From a checkpoint of a small transformer trained on Wikipedia.
Architecture: rotary positions, untied embeddings.
Each number is 500 + 25 x the weight over its row's rms, rounded and kept within 0 to 999. Layers, rows and columns count from 0. Numbers have three digits each. The size before them is the row's rms in percent of the matrix's.

# gate: layer 6 MLP gate, 256x96, rms 0.291, rows 33-78, columns 0-95
# up: layer 6 MLP up, 256x96, rms 0.269, rows 33-78, columns 0-95
# down: layer 6 MLP down (transposed), 256x96, rms 0.255, rows 33-78, columns 0-95
gate33 099:511529480509467498477460458515487499477516495545508497483504476468469486488480534505503507459532513485441487484492524446512523537485497491540495478480470450516476475495526468472455506506479520477509535550504496513512485505488488493503503497528517474541503526460491496547509472487570518501
up33 110:489506464495467520517517494539541496537487498514486486524504515522497507529446499531495505480462523473526463473527478474517502585489511477506488467466466486549490479486500496499466509539547487500510497535495533507506452499492504514493499445503514523477504500506454509546469529500474485480
down33 103:524520476466549473470476508478528496539522467500500531493504547484483493566521509492516474502468542522476446497515506502497489508486508441485443468511519500544495483534479512472496525500493462464525523495462481527520517465490501509482516519510493494541507498474481486477524487460471506473
gate34 095:521533478498505519510510503482469453533536538547492531457501498489512514488527521466470499493535498460512497487557510478462502521520493510475471483514481533507491531468517496536500527491504520502483503535499519508522517508488532520533541474526561501496545521535478518527477486483464539452
up34 097:528514486513471507513496531533521479518472460491523521492504499511509521509525548540496514485536513519491505494538456471493552523492515501463502447480551520487526524483524536525516507528503491483511535494529486489455475502501542512540483441518501537488437459496503510500493540488498498480
down34 100:476511472519525468504520498498541509492452506488518485459467534549518473533508500482534488472475499519505471473488509520502501483518494517509482497486544512508497487482490470522482492490486449499494497468494476439482537491493528487485457508531526546459484416480498531515501502516545512536
gate35 100:542489528468472501478546482478493504480515502549475498475488465533476503471478518464491536537494546518500454513494506514487504507514492491506520548533505453469503510471537500481517482486455508536487440523482499481527526533472468485487464481491528519459512514481488492498484536476479456499
up35 112:513506473485466511499504474460501536567468518453448491518501515544503473508505505521529509515526525511496466506489554524488482469508552515481513504488531457470515479510528509507513528496471511506539462475521538464516512508488511463504484488498520553538510492541481491478533527509477478502
down35 098:510489483491509474493488493491485492530516459511509517492469531530461464498493507540489489518487530480521539465522518547493529498480511464506524535479490496485494467478552499541502494497520514449529516454499502461489489500507502495537496506511510522487458456519467490491534497418532494446
gate36 097:502475494537523479509515487492474515477452571525512510547471533542519500455491511517490506487487499537510511464522549527500493536545486516488492488525505505487518478510492457480522528528459525553468494532492508557521519486470491479472477466502525497474486505483506490525541513493473505487
up36 099:477487499544500487497483497507554499520478509494508476509519577427458490518489513502492507487492523478463441486494511468494491530474540493486491474464510493520495482504487531505528515486535502476510496493495503530454473513509501512532532494479458508488538479499513556523460528505486499449
down36 095:498518529549540478479494509520473533515503491480480505456497493539525485464489505495517441489479541511490517503520576498532481495507480535525461497525529533543491501521515508504469483484469484483467493514507508510540504470560524503496514524521494479516498479459484518522484467444489521496
gate37 096:537490517521509499530453523492539489536526525521429482524507487477457520502513480491499494528504474493487515520557513512520525529502498485518501498467476528544510469529518493507502499516526500443466550518538473506460545546458487480491481497548500474481509488524487515481498485519512494504
up37 101:526543527512459507514476514516526535507504517496493476525478463526508524511558517444498495456481514543522497488499526554458511533505547512508530525459476488506530503497531458477459490514512535494508499501527520472480488482489463465470474457512463490484490469482480510485484487465512488494
down37 097:505468464504534527466481489469504512498500499505490547552491517516505501509514496494513476480534513477553496498553511477527480540522507477461522485507504510509470492517498505513495473452541526544516483523527538548480529472472491522496555485521510532491520508482497484528554522447518501520
gate38 098:508484541512536442486567477463473485550474507551506525496501492513511538502452512463490497504506455484523489495511467496520433511486516525509449488491502496490512481480513521524509501520527451513516467508507476482473490512489511472486500503489517490493501509562513474522468540499502523472
up38 098:473504441541546510465513524480520482488536509485499518493514521486479456526478481502511544493491495473489514480516497455507536457539536538478473502518471524538498453497461483490545522555500503479515512548511519508464469484526491488492513497541457486493520512507510507525502493511479460501
down38 093:473515489531512527473470520513503519482511518524511524516510518536550480518532485457446519531477506480511465501532477488502522483544515468493474516464514534463477545477525467468483490501457520460513510521500452524492494463486504512478501520490537486521489486480478496446479534495463508463
gate39 093:502500458453516471477477515505461480500477492501529516493488501465484491508488495457525509535518484483434474476522537515466470507551504497509530471521472484508501433480533511492538527466496458499517467483494484543500498490502499494480496485465517518467532520499505517533556500529487459495
up39 092:488491477488517494543490421513504489508508535477476529487502540508514528509498500520535512528471487457499458496476493482561449538534487484496511514485475541468527463497540508473466521502516509504489502504521475519498479497503551469508520538498536542474504492480477550518513514511504528504
down39 098:497489521504514490519509506522536439510441487478516491463500516491537492493450532482489532445544520460501477495523503481473494507497503526480499551509512524555543504482532488543496534497507465482539469490499533489526517458499492494505520479520508501444498483515506481533492534525494472497
gate40 102:463493538480474486424481508497516508502529509523546498534498473487516471523479477498467525487458487483512513501533505493475468527538476510535506485509495490516559495487524501528515470520488544504504479510538504480503487518489489501490522504530557461489476561531524465498532484513473529469
up40 109:481492489483492473516509514456495519496497532512496540499532513451447489481435497524484495523450521495479510531454497469474500508459507514480512515487510499478544509516526502530519530470445482472494519515530524473482467524489507519509544496496452527486537516518532484498525483483558512500
down40 102:503543494555510516510510495493483511537496470511482507506532524492480468483491513515486521492451556497508503489445509522458493485476541554498497519471501556516494494480535504497466457504477453470524508506489496517498483498523519496478491506507506491555459473536489524551508473453488496531
gate41 101:491561512518482474512465436520487552508484508509466513480501499468517508514481475510481445509487489463532518522496490508478493524499512540490528497489509520501512518513518498504524487520511528512516511514533451473484446489532505537515488546514525494484531489477481427499530518509449467505
up41 100:541513532472497522454499531489467542502506494493508521517555500495492533527520491534515523503518507508540459486497488501519505515483471493498526515479456472495521538513514528515514534532516463480485453527484461504547497479501461510446490482504517502521549491543464513493529533488475458488
down41 107:508489502494488494479476536540538492463492492501490489551499500510476549525524521549490508471528485550460469499510470543475487506496503501480520551533482469468500505490550513514476473500500502488496491462485535488504496464483509469511484497485535491501550495499446494555541510491480536470
gate42 097:490560529529511492481484492479456468487475530490483505507505471549425500494506487531452508516495456475481517509503478521505517469495498514512501480517519486475494538488537501507507503515461529485497569543505490495498505560522473506500519506497519512500539496540518557468510469497518492504
up42 103:481505504482545478504534486531500498488468520549445499450502524472499512496485532481464471510484507467502451507527454521493545480447476473521496477507553495518481508523479507496531461509513493469525528531497503540537513501467479500521519489473506530485508512476512497539512465460512531490
down42 094:512468495504517447481529504482486470451536448503495498522479488507505449503542485511504477494457537518471488520469494505498480519503502541489502494501540519478505527453495562540456503508477532486504515518531497506472495533518469473490501506496505472558470498523482498480469459525538506514
gate43 105:523510519518494486501454495509566484460524525490487479498477491471476485515527506506516458519511492516417488515528498481489481461484508526513520497494522530495561533491530500479503535465513456555458478535475478518501519507521511486504510503478487463494543494509525540481529518518515499491
up43 109:521490480510495495470462480462492457534494551520498508543488519514453507523506518539453496490440455477477464467491509506479519466444501506490494494501498496535499485497480496503537440512508504484510494477520504523452489501486502476525516448469477489500508497515511509477517537496470451462
down43 100:546449448495499492494498523522485501442505505498442467552544497518517474493491499492497485510483473491489474492504572477477519496522490523499479481514459474496468526497520460493497480499475486515492529516522516515505503493517493508469464524491517509548482476476510503560466512468464467517
gate44 104:500491511506508510503469444455487511506548487488505499501467510489495440473494509508478480512473529484490549478507483500506510519467540528521511495529515488499496552528549491517523522514522520528488446506522515514514546526520476533506493488427483516511497495535546531489524456514501488527
up44 098:469531507484526477489506537505477476498522456514518487511514547526501493525522484536480463476492506520510513542484492562528519480520499557530490505508535512543542520536481433515505548536492505523505452490514503514457469536469521486475502484497527513509485492472500507495510466494484514485
down44 102:479482521494500484487446461465496531461527531504514501494518550476533483528515456493494532437473520510521485521536488552525496489510472510480531532473496492514483486492463541540484512516507503506526551468496513522501502456495488464514528454508455518493473498516499505490514467504530484520
gate45 097:471510502505499487477487501484500459477509468452506489514498441533494495517447499495496504482499530494528454539549496432486512481506523488503493498490510533480518509492509527471454519476534521503514504507473468522511467532529532494489507479488539521497504524499535525549547509539487441506
up45 106:488532516539508477503469528488465502498471474491525482514469507533503481496513488521492550501498517473537542527500479512547549542457518494537511501509523487462491502485472516511463492558470541484477488488570493508514453498467491511483528523522492494537504510512526489493460492475525508477
down45 098:441492496516493536461485507484462478496530546481467506500458502482518506576470489464512461497520503477496522511535489519509498504527504498503513464506511467475464545507543466500527504471517483510495468491499515504478478491485483527507530508494457522467504453484540486485484483452487469534
gate46 115:535502460481479504498485496481550526504521506520477514453511497486514452531545506499512473531467512530510509463527499486516476498508478515520522534463541514502539505487560503504483461528443527527537525494495535493524484506490482489475529524490515484495495483536466479497520512504451558498
up46 110:496502499496479503522536481522518506478524523516497526503463467477561521460451498500498514469494449518510481478529505507512484447532516498509489476494502527530543493498489541523478522530511532516510521518479495492509509492485498483527525493435507535500515489412502517548476524492509517468
down46 102:553511520458501479491563496463498545558501494486505535459515472484487494516527483499543505562479500484498461510490503488498492538494491499500538504500512517496537512495480501494529518481473492521519515493528526537551461526475536475503520456509496500472497512496529500493472543519482522452
gate47 096:510495504502512479519488511519515472510506500479520541482517499527496530526477509531485506461460526496513474529499459485500514482490489512505475504491473490526484492466502478573472472501499469483476506540514527511505470516483462477528459473474553439552486508518507490517532512561472485550
up47 098:514513506528500473548491480520529468549480523496544485477485518528494550508495497523521515517493513521520517482494524449509557503519486497540455508516505471527483467491508480495466489458490505519480534499534475510468478499470522506530468479497474472488501475495493487448512428489520499456
down47 097:503476475495453470512500489475481515491464497520494494515522485508494467522485515465501506506520504502498513504486472500474441522471495468516463556514515512512523547542558518477502526484459518477536522497505561492493505477481531498522507510508509512464501460470505482473472481488494568446
gate48 093:472525533477520499495519489540510501522446530532512484486502477464514460503524472513509502498557465533549534496511492492513531481467455500539454474509474493476501523529487484487469497477478487514535502534461520479491501496496485501466524514527560529508523555490488522477490533486526507507
up48 095:519553541478439479481543494498476477488493467485506481507491428533471526489519475521465501453454511518499481498460488524486486514527488488487505510522520478514507461522504485464479482483545500506502499488475513501482466475485513509500448486528494484433516499542494517513500499479482513541
down48 098:497504515495512471524513493475526532487485509524524490453501527492441508477470537457501493497555512497496523436485503491511546448480519484540502506499552508520526505481503456523532527486502513501508506531526525516505539520468513481468527475510513524449532505468509533520502518522532487476
gate49 109:518500531492506502474487499507535468477495548489497528428555503539475493490501473514515520489484467511525471517513454535483501495514524541519465540549496485506537490517515531513535513532559505505546512502461529514504465520521501523457509506521525469509538524490515507487518503507482517499
up49 103:471510496553500477511488559476485487526523497482514519488520434487542488457480532443502471486479469461498507523495486511490504517472479512486508460514489513540499555476518468508527524500494509487522508505524488499481537524503487509513482526475485500469501502542520494526560540453532502509
down49 103:484510505477438501501453477533538482494492523495463481478507472503496490522512487487469510556548507512488467523503498511484492554507518544477501474500526500526485532530528488493538511481498538500509535488487492540538504516516481479489525495514489537502484519504530505465529464563437499522
gate50 108:513497489514479464497477485455483494537517481481534498512489496559485443516487509512482474500500482561539531523524517504522504489528544516496481501471530481523515527473525468549477487504468509545547459500492503502520505501504488522515481524512487515470545510502496447506479517507454550499
up50 111:517472468556473523511514519504478514501512552532516522487514476479528526497496490513508524518549522533490491503552480511525485509460523495513514469475482493461492501455496491480517490531537510499496522509495515482536507487548482484488480505457461522460502431493474556496489509493509478449
down50 108:477513525477494469566509445456484520483514530559501500504463500495460487465518489490508516507499508473480489512489550542506450523486492532518479467548480532504511473490508529498501488469515471478495489492450509483517486493526509461519522503490511502526480445540474495502483533521528499525
gate51 104:519502507452492471469522452515544482562437494487486522485511490558536478490500520504476501488507516536534486500517481440506487523489488507479505509509500444526537541518551488521508492518520481507484502530481473535528505505487498500506456494461502504542526509493475488506488467495518533497
up51 099:499549483509481494497464546488467478502501512500466519500505525469555524465491474479538479497496470441487484520491499508549522468490531534509509498517529486519496562482496498485459468504487506536484530469486494467502488465495462486484514519522488467499451504514549546514492526494481486528
down51 101:461510466457510491476493523527511515538515526493486452492471472528504522515549541501495516558497522481520508487480448502501513565497529532502522493507505522504490502510461518482482499512497485526481489480486545522503506523522513503494504520496457511497466528465464521526483507583477492470
gate52 106:521534529488467508495510511486492512524476500527478531493463522507499523533500540499473519470494471512523505540547469538468514474452499501492527508478525489482450527512516503489490485486478435484505511523526470493519511519525470462528493517499540520466496530502493518505447524539536444475
up52 101:508486542577510441487514498466513503474471519483507503506479532482503549523488504512491479474466435522511488504496497499497478550488507510443481535499526497472481516502505468507474484491499476483514509545566500523508531522545493493501477497476511501494502487509510459491453491541517479507
down52 103:482501502475511504493501505488490520474517481490454500464461539491517516517551522512487542490474477502498466442484467484525500533496509520465479451481468492523532470516481522524484496515482480467536466488525522531540546493540516510491450523491494497498503518532465533494514463444508512521
gate53 109:494499485509509501483496490488456476489478522467510474567487454483524477462504528519525459458495512473493497490502487508508491493462485508457551498531491523517498515517530540486483511488529517461486463483493479530482525487550486476464471507515487568492514513486471453514519496547513539500
up53 101:523490522488550510525494492546507467479480474451442529488493489509463472527499490523499434494505472499472490501477479561509491541468474522529489488531503510469554483505502510506522519490503504486490472458527514499528502488529509525542472504506505482486491503477436524519495528488493539489
down53 107:549530498545460489518475508476454502471511494475489445543456460504516474515538491507503479473558460555509521493490487508491514491478508518460520491495521484502502530480480482465520492507514484498489503462485514528513520541503472467504553481456512498496497539481536515521484479512538502502
gate54 098:475446505489504475480482489478499550472518503460521497505480488474538487521470508476520505498522511481444495524474483503496488472526506543499515492518478511545515513495496478565531524479493530525525512495502482458476456524534525490461512493460499489509495520521499445557531506525455510485
up54 101:470476500474484490480545479510536489485535494543526474501494485540523496457529461477500501512530517499537491490542487543498482493499506479497502511514459510517478498528533536556494498517514477507488482492515525409533509507488515496443503500499506453522500510482507539509486451462514501508
down54 106:482520480540450490501517494464462498476495476572475475534535502518482536448509507487496469477553516452497518500472482514510496540505495496510506521478469480503455484494508476477498531512515518492501459461479486477514546508490499548504500479505476493521466477515471518516441513481501501527
gate55 102:519501536481478496550473477523483500472494572501471529494492474543511530471548484475531508481520486507479430536487497490515535534524511486509485472478488529541507472459504496487549450502504491484483486520465520491528524470490480465478527505487497533454521489487517496501491522493502495505
up55 098:509533475479512493518472524509455484491507535515552509503461480509499502538519497508484520481458519512526498532491481481458516505499492527530521507530526461513571496476522488468497487537505494514504544473464515468511502452462503464482527448479506498514538492519521495454513504492507541460
down55 093:517492465521481505497501494507472505494525494468495490535490508487486522472533467465497508463538471523472455517471514535540492498500484502542518467495539493499435527506517498535473503515520512535487529464477521522503476524505480508517442500432498532448484472506499469519525469468484512509
gate56 105:531475498480548497508517498500555476489462514525491514481515501511483514486518468535505504532492501503528490459480495503514549545497519537518504477501516504441500463502470508510477489460526451460547503465514469505504498489506517497525546548559479479469523531517493475520521506484507502458
up56 101:491564518545464516523504506523495499512522494455487499502507472508482502520523495502496459485501466553471512477474510511484504511457470513475547508518485468457479528480527484470489510505530535542450486485509540477468520480477518534482472473490533517508451512471467492532482482500518531489
down56 095:519522497521476478488487519504478511492473512517480486507495514468501493467515513467486530460524520486487487489465481528493473504483497558517523458445504508482497486509497480515529527491462562493503498494501448485497449455487462521499503486544552491475524528481477451518471490463486495550
gate57 088:483508495507476449522499489529497456519505513483489452498533464547466500476499505503483492496508478485499506519443521508544495504467457448494537468483463490483458515508486556509529501544515501500492509503519498539516523463484532448511503480525526490531501542464464487500496465507481517498
up57 090:479511471466495459437522505491500508472502476500518500500525538531508497495534497525487530484457535532494534501516522510508481451545487473514481511527457487488518539527490507470504477541423484468508496546567502486482521521495504535491491481527497503507514495512513508466517500504506542498
down57 093:498515496508521501533490531480480522501457479528476477459504484489482538527514508508512541493487480471485476512480470485477479513465500480530522539477508460480502499507551477513528527466557499511520459498466531477481526534494493486504479437507500490466503477529506547469529514526474440502
gate58 091:484489460568496495501461460506482502530479519464467472527473488503472475497522481511487496492470451516488528462460518456469537524502504513476507543523497497507480507480512480479494511520510552543475530476505498455449488491501497519478493485494456508545462492529524511524498498519516477529
up58 104:453517494521497491475488479495505541539520471455468472529493502511453485500528526528473441505514517483511490477484511510525499538503571510522526536519471467472507502513509481467507470513490523482458501476502543473509517527487553502499503492516526497511497529504508475474473501449448506523
down58 093:511486521465528509497485479501467502445491492491519496499515483509527486524558510443524508482472499462458488539534457486532519508536522488504489531527507507498447494470504498459508532529495491493445509549522481507508493491464470504542518471489476492487484504458501529513530541542507507488
gate59 108:508532514504467477513522515502494486525465520482489516498481497518505507491508537508493455454516507511534476579517465516516462490503538513486496454478478485454502527524528472524491532549471487469481524450541512558518477514510483481485482467486512514505450528486493507496513524520514510475
up59 101:516504501518488522521482480490521506504497527500505505529502507506472526534526581520503511500503494494517504477485497496506478551500462471498511489506527513508465491511447503510504466484491535520511469529494532542509490555533531547479501469537463535486486505528468519448521518480518427502
down59 101:493496476516523488495504460520485482513442506496524483505489517448523542470504408484495500489523494479498523445477522507507543488503505526526491487491498541514507507498451513462514549482490516501499528509519461498511511458498513530529498482527526519475495476477471510525453480486498453517
gate60 097:453477500495474489512538463499449481524465466521543488515506506533506475513479494463488533527497505475481464523483499440485525484537550514504516497522518520460471478493515513461498493525498513525474528453515435527518494478489514494507470499498486476507461518503468472525526507491525543505
up60 103:491523478489511504527522545468468581486492513488508521524546504519512535499527490490504506500498562530497474448497527488467526496478508543507495519499477499493467523527501492498452516477475530474478499473480545456502503484488500520472515504492507512511549460493508522461548488507481538508
down60 107:490481474449512501493503558487532489513489535527510529459505531464540537453515515520521453485499515499514490503466522493498493529505490513533472530517475503472536502505521502489500456458470508498477495460523559481514460491510488504534492482463544532481470481499481517488522516458486522471
gate61 108:504461514509549489497493487514509496463545494467497497467477476541484482476525547480471510495476486493518506515517455505493512527470506489466474492516470486530513510523485445512486517551495513515498472503507494521541541500464478533456543481469510511490500523494501564532521535525457480530
up61 110:461508557492505510506465496517499555470524505474460484475539458517519498507500521508554533522494542463480528500483490467521479494559494473449538505484515462523527491466522501496459501496495536519511496484497484497530544479494492494527487488499474490511474489506500502532442532503519505473
down61 107:512488535531474510507494517494470557542501499500504485515549487501504450522556505496530493534417497523524492517492499476550462537527467495464534524509514465517558531527488491518475493474523491519494477497483488505488489504505503477505518495508528518486527550477508508480463517523493491490
gate62 106:476494517462463475511488534516466471538506511564505430516529484482505474527499460503507508522461484495509495491506498491499516502490492539481519517539519450487468495461514485495537509457513516488524517543499526517504494479456480491521526519451466515504483553480487486508511503456530506474
up62 093:531484502451504480493507507468508527483457504466527488515479543486506489523493520473467526556537469506460497494535512473463508477506526522533511567489522515484499485444528501496461493484531468504510462514475528471522484502501509480509480488514498474491520458492487490483504508443476447509
down62 097:467454479514469563502449502505479522502481537501480504495486460487523515526514457463500496491476482509468468475482495512514510505521518520540505502487489477524459499476525505500492495500538509435489482503503487510511497489527535488505468477509523522458488469481490561504543483516516428475
gate63 087:500517500511504499506545456488530455524511544544500479478506497499522502486492479548518521527507485483522464557496490471504476526511452493521497480525486480468483492517502543496464518506493495438530506498534487489511515519497459464470534539507555533505497533513486521468541523494511520471
up63 096:516528519499488514434484518485458501482474449516531492494486518509458452497495527466513509537456513470461469492512485543483491524484476501509506503531493476482490534487508515505508507441491491510526448504462499509519530512500529512501486505526513467458482499559536525504549494515483519477
down63 100:506501529501508471540521502495490530506499481500490502493531485486462528480467504554525457504506536491520556500486458488443502496478491500495491446548479498471493486505510482482516520492474491473511469483548482513466530541449488494511493466508487489498468487495472538462536487559524502526
gate64 100:531502523488488508516543527509495501493472482514478490482502448499537488490489529502509472486502498519494502507517463466495483538481480464491527513477479543481503502474507502490477437476518551507528500463464511489507556534518528489520540462476489522491491495462515510584468515500453497502
up64 100:515505468516491522519522523480493501511501472488556543495516501530502480514488514468561524511541480516462545473545513461452514546472471498512499512543460526475518487474569480513529534494479447482514493492475524498523534484503531472498497478490499521500492512507520498486492526516518513493
down64 099:499500515461532524541545557481451472537456515501524489497477490490464524518510503502533486486461511504499495494514493518533506556504491545493495517488532486457505510492508522500481530484528469497509493479530478472512501528507523500532508446518510505511498508496539523538462548462475491448
gate65 101:529487512474499514528514526525491488504479511540474497504476503479511530492477504491482504485498522564494475472542545535453483517470499530485484531525486513513480439476510469449474541464491521503488496541502521494512486480470496473450552500506533499496553501458483498506540476517507487497
up65 095:466482496510539503499450472499477512496522535522453449483497536494499515471533497546554516499526497492486534486516509492475504510486480515482494483501489531512525511499503490498489495502521494510515517476509458517501561538561444549508554507475493507468524485539528469498469470505510482479
down65 101:560525519450488512502516540510494504511494499517534537532536521502481531495484521508499465520520532507514500443527535511458480532529509526493508527479516477476475528520487490517502498476565496472531497491479551538463452509475508490505470502497511466493530527459495476494496482482541503501
gate66 106:497548512494477511508503518489533466545507447537495501510528469492493489517464512518481519521493442515496491431491491504513513505447490490534494493504531504506494469533477444527500503503491515538519497544497503477484508547478499503497521443518492514493511507543536525521513494522501432506
up66 107:499519444535523497503468509483443490478525495476541547498504469525505536478513508513481497556540513463522487499465534477481507502490488520497535499493498509481471500503507527451489485513496499517482527470466513509531549493497513518493550475536468492539467529455516511526477489496504536539
down66 104:489494524553513457510520499502492462494458482508517489511485487519485493494485498505487497441488484493451498500486482539516553449530480485513452483519528529516508560511508467473512499493527515461488503501517543491504490501522494462494475510471520525479513466499502540538462506429526478497
gate67 098:514546499506492496489480517539474481518437510487479473530508514526521525529519496535469505514537493543468509541535529513512477522499543457503508463488502515463480520529541496519487504515486497525513503467496506520565477500490456543472522507551483502528495535488500493534500535502463507498
up67 099:502507526494516469508475527491472513569464478494491438530498509528480495499475492497465510545521513468480514472477495497471505479499537510502538459477492448482469484477499556473451507516509475536510505501490524529490494483494519446490518512532497485507559511542521513513514498496538499479
down67 101:512492500498471466492494504504574511507556516477519513510526485473480465549541478468529470532483489497516478496509528522528523516514443510494500468496534501523449513478483495522486495500503497507458492489541485507520497435495507499495483445511477498476481503473494507525472528478520489560
gate68 095:519562526529540475493505527519483531487481523526489525520485491498466492536475507476453524506486530511530458488500448504526534468497454494478503473506488489487517487491520456452491503486505495472525498483503486457523516470491478464480474475465518501491530498490476486528496497488535579504
up68 095:484497550511500513505510491529481475489514487472517506530508463533518521466464476461548471535491511490492490489541485507524482534498480468527467520494541499477549535512499509523540492463498498502568488494524485522456556487475465479494504490463517495479501510536459504492552519508501499483
down68 098:501532501481515492505489553499481522539531528505516503519513478483494478535516490503499503495481504512574484460527498454490492433528476488481533462501530529485510502537507486497468498460516463504510469490517498486512518512493502492555542475463479524491476510468517530551480489480514534541
gate69 091:516514513483484523524506507524520549537481521510503492519482545509499545504507454441497507493524471499536480539466490522509498515500543530486534500462518514456492474485495522504457490508465469527518538527524493470501521463471494517499492488552500518479458535503526513494527485533534515455
up69 087:516474481500474454515505456455453494550488491501491458494466506543530515546505527470509478466489481501517496497451529516491476512502490499504545530478476491496458501540475489511468554525506502478500501536512529448535499518478480506486529519509497505537511503526515495557521482482517526497
down69 091:467476550466493504482502518547471520484504479478510544467541523523499480532510461485529463512528531493468477536562540493502520510485495480506489481507507495503519508474518507504535534503539513478499489545509497528478518462501531472501498438548500491529501494492509481505474522521466455485
gate70 101:517528496500465452525503459534497513435482486489499475519527485521508471554505587492525479522453494502490483454473499483479542515510512508451470469505517513518529534490517480471524513510532508503522502521493480534523495501486515490515478549526481520471503509506501491459508520505494473482
up70 105:541504530528517478541492472460506492465489457544485495503479513487549524457509487526500513504502517505479537478479536484540496473493486488520514459499493521519500501474476462510492504532494494488488510462521560546438508480514488530500504472508482515493500592496498528512493497506495528501
down70 100:472478515455501497476524572503519509505513516509489530498466506498470492491489515481454506451509453453511501452505531541480506527461521506498456504477502486518539524523470505492483521486487514484473464471446530518468508551507500521500488462500488520501511452480475481502479470498493517473
gate71 094:479466506460486492525552481494496519486482488504542480473491503501515511486528511485516488499522511494459467495543485477489488538498495495500474524575469531490479528446518548475464490484548515504548514515435509518498479490540470479522509507502469479522494498473469515523520514464473502497
up71 092:471489516477471486499474501461502574511496470515540488513500487496535505513545517479501486524530513482456501531474482476513487508475495501511509493496534493527486490566467523497501540483458508478478542462506464523497490518477484479526537517534501500557509477534533522496505528506453475476
down71 099:544526541492530499475516496471517465521518534494479505517482442493511477514493496509510488525531562517480471482512515482488519492469486495479523528506522474436484516486494516510460486465480465472496494478472488514458512511490529506493503516498469461468433517511500476540507515503518566505
gate72 098:475539495500501473480502506520492493495472493480485478430525462473491483544458539509452493496506494548515480516547498518486448524476507524529503503494471468506516488512501503477514524540524527494533504485513513533517485512541505535523501493539531495494511529546527471529462529548488509475
up72 105:503537501560501491477501502497482488489492507536517463547527482515545547571494497467515485486503476517529496494532503469477478509516472507517519559508498500488451493525499525524543513450522505528449463495516458492500521503500512478509502483510515482478548522523490459490475508489526508480
down72 102:521493492492448530520504540525510496517521503462520453492536427467558492492500513517513519513548485511500456539472507499494487495525478535501480512507508514508496483533524498517503511545531476495494474511476522523554503529491451480516470494489485507497491507525513467504530505557526503542
gate73 099:477516479521469539534511515516518499520502479514478486460518472522540469431518502533506528538489465484510508472447517514471539487534492495468547512496464547533495503477519515488509512480471528527523487459485513523496535467445472500469490491511468516456484498498506524489490515513507476496
up73 092:527510531471488537485502497491513529482503512541540495458501510526469489482537507501449486486514487484511491484498497528455499499505490501530536548467508470517482484500509508562504514485474489522564541504554505506487534484527456573508485488522504475508495483479470489474480484492470526526
down73 100:479521485539457487495496509521483501483520487502488477545510520520547486461491497503550551527479499537498502502542499483471470466521477478522506515528476529484487522485490482484485486460505492507507503535489570494490515488520511492534509481521501502517497471512455538496468515583479545512
gate74 111:491488460474471446501475555510527477491491511518511400488492503478476515513475516501465496505509452534505467487511539484528485491479451485486502508479499527487485474501516499483492512442494503498477502474524511520481497469485478536513534502515474506489526509494448467467529471515490523521
up74 113:509497451495503513501536487521506520508543501506509488518544546505519496499493495486526523511502475515537479530515505500495484479460493538526454489505517476494494485489509478468470461525473500508552527482478496498526495509497489515556485550501517468464452502481498535500486557519482578468
down74 108:477538476472495499532474486529476472521491523508487492496549474484467503469456470509527467470496473476485494490495472512501490475453509466544501499482474469528536485438526482483478534520491497501500536454504509479514456486475482501495495495516508542443519485459507522497477463537507484471
gate75 095:530460508514467528530509483499518452516521483499503500475486500520502457492497511519504469516510493551486468467492469495468538535557447505513519476468473465519483494481486510491489513478478502479527474517523476491472515471455466497474541466537531487497481521494554516518510545496533530487
up75 092:527547494476466479534480496472505524499533479492462501497561514507487531489503460453464496526490510519485480511513489521502528558454508479504493501473502552515470519497516477494549538477502512482532477494485522542549496517497495518491536520488519482535477512512472486525456457502505487528
down75 100:520465493499489502466485504537491495521498521477536462467483478517502489525510520458520481561501496517495497504492494487496484535527490540506494537494489461518464532476420490479476496517496507484481515542502458447463491481488528509517496471523454449500518515483505494473507524549500533526
gate76 089:520526530472537459471465488507498550506540503511471508477479485493491483525507515496417510455518516467534495469504475500484473465518489509477507475505490501494487493515522456509512555564511534490489531482518492490515525552511548472509543464510492487505486523521525508500491500522509495489
up76 098:535480558489498521494534527509509511535535505510483551493528523522500471528516501470490490502473541511475472524475515478481456475536468494443499504520496503486489499522501494476471515495501517504511540464469435509521493523471483442505515473478494499516533520552466473529495480476529510511
down76 101:451497486530487511542496441500486534517472465482483523462497461528473501507511500529486519537457482513499454506502525553487501536459513478538494520499515523537495474515468495502528502481491513515471510537471474473530485500482556462507494457460522499484498488497527466499493501538522511479
gate77 091:467535529469534492535491508509510498507469496513518502490478518551516457530499475488483505500547525545511493536469475502488491516493480510504514557484517496490524474503519531503486472507525522542494500509508440495497532435531450505499517480516501505512516452502546537549505501501532517467
up77 083:495473463468491479461499479485475525485462473488522471452515481516517471486514501521518465527495516523494486518467486534506453487518509523493518514482452481522484545477516477488490503463506592495491473500505521498518464512518514541500508529469506540520510475501489495496456493499483445468
down77 088:500479550509528465537495480520495501502503522495503427510515576471465547508480496520526507475541499525519516480511473484488555521480466524467445477517496493485500529512536536514525493509490505491452491494466496529521501507511521518510502466522522479502461519527525520524489521492497498527
gate78 107:547508497456500522501528504524500483486548489541509526496501513513516483539468494509478555551533489516486499501467447503498510509503504515495495488513507524509488468494524474572495468555472518520511496471501514522473520540473484520509500506477517501526540469529481509497482526522504440456
up78 096:556499516526458505499477492506529456524452475493512513517475519479474481523435531472458493471515530509528496502501516482515535515467529512494522471488500485536498502508479507506515508500544471530510492494488506536502582475526544500480532474490471477470512517485511465515514461488477501517
down78 097:548526473489531520489529492513447492503537502533482501450500500488479493518455503509543537483492488464518496487499470495466515528495490499538501497503519523521508501511484493551498501531462539544481532492527527473516496502527484465434464524526482496494522453494500508509451504457507468516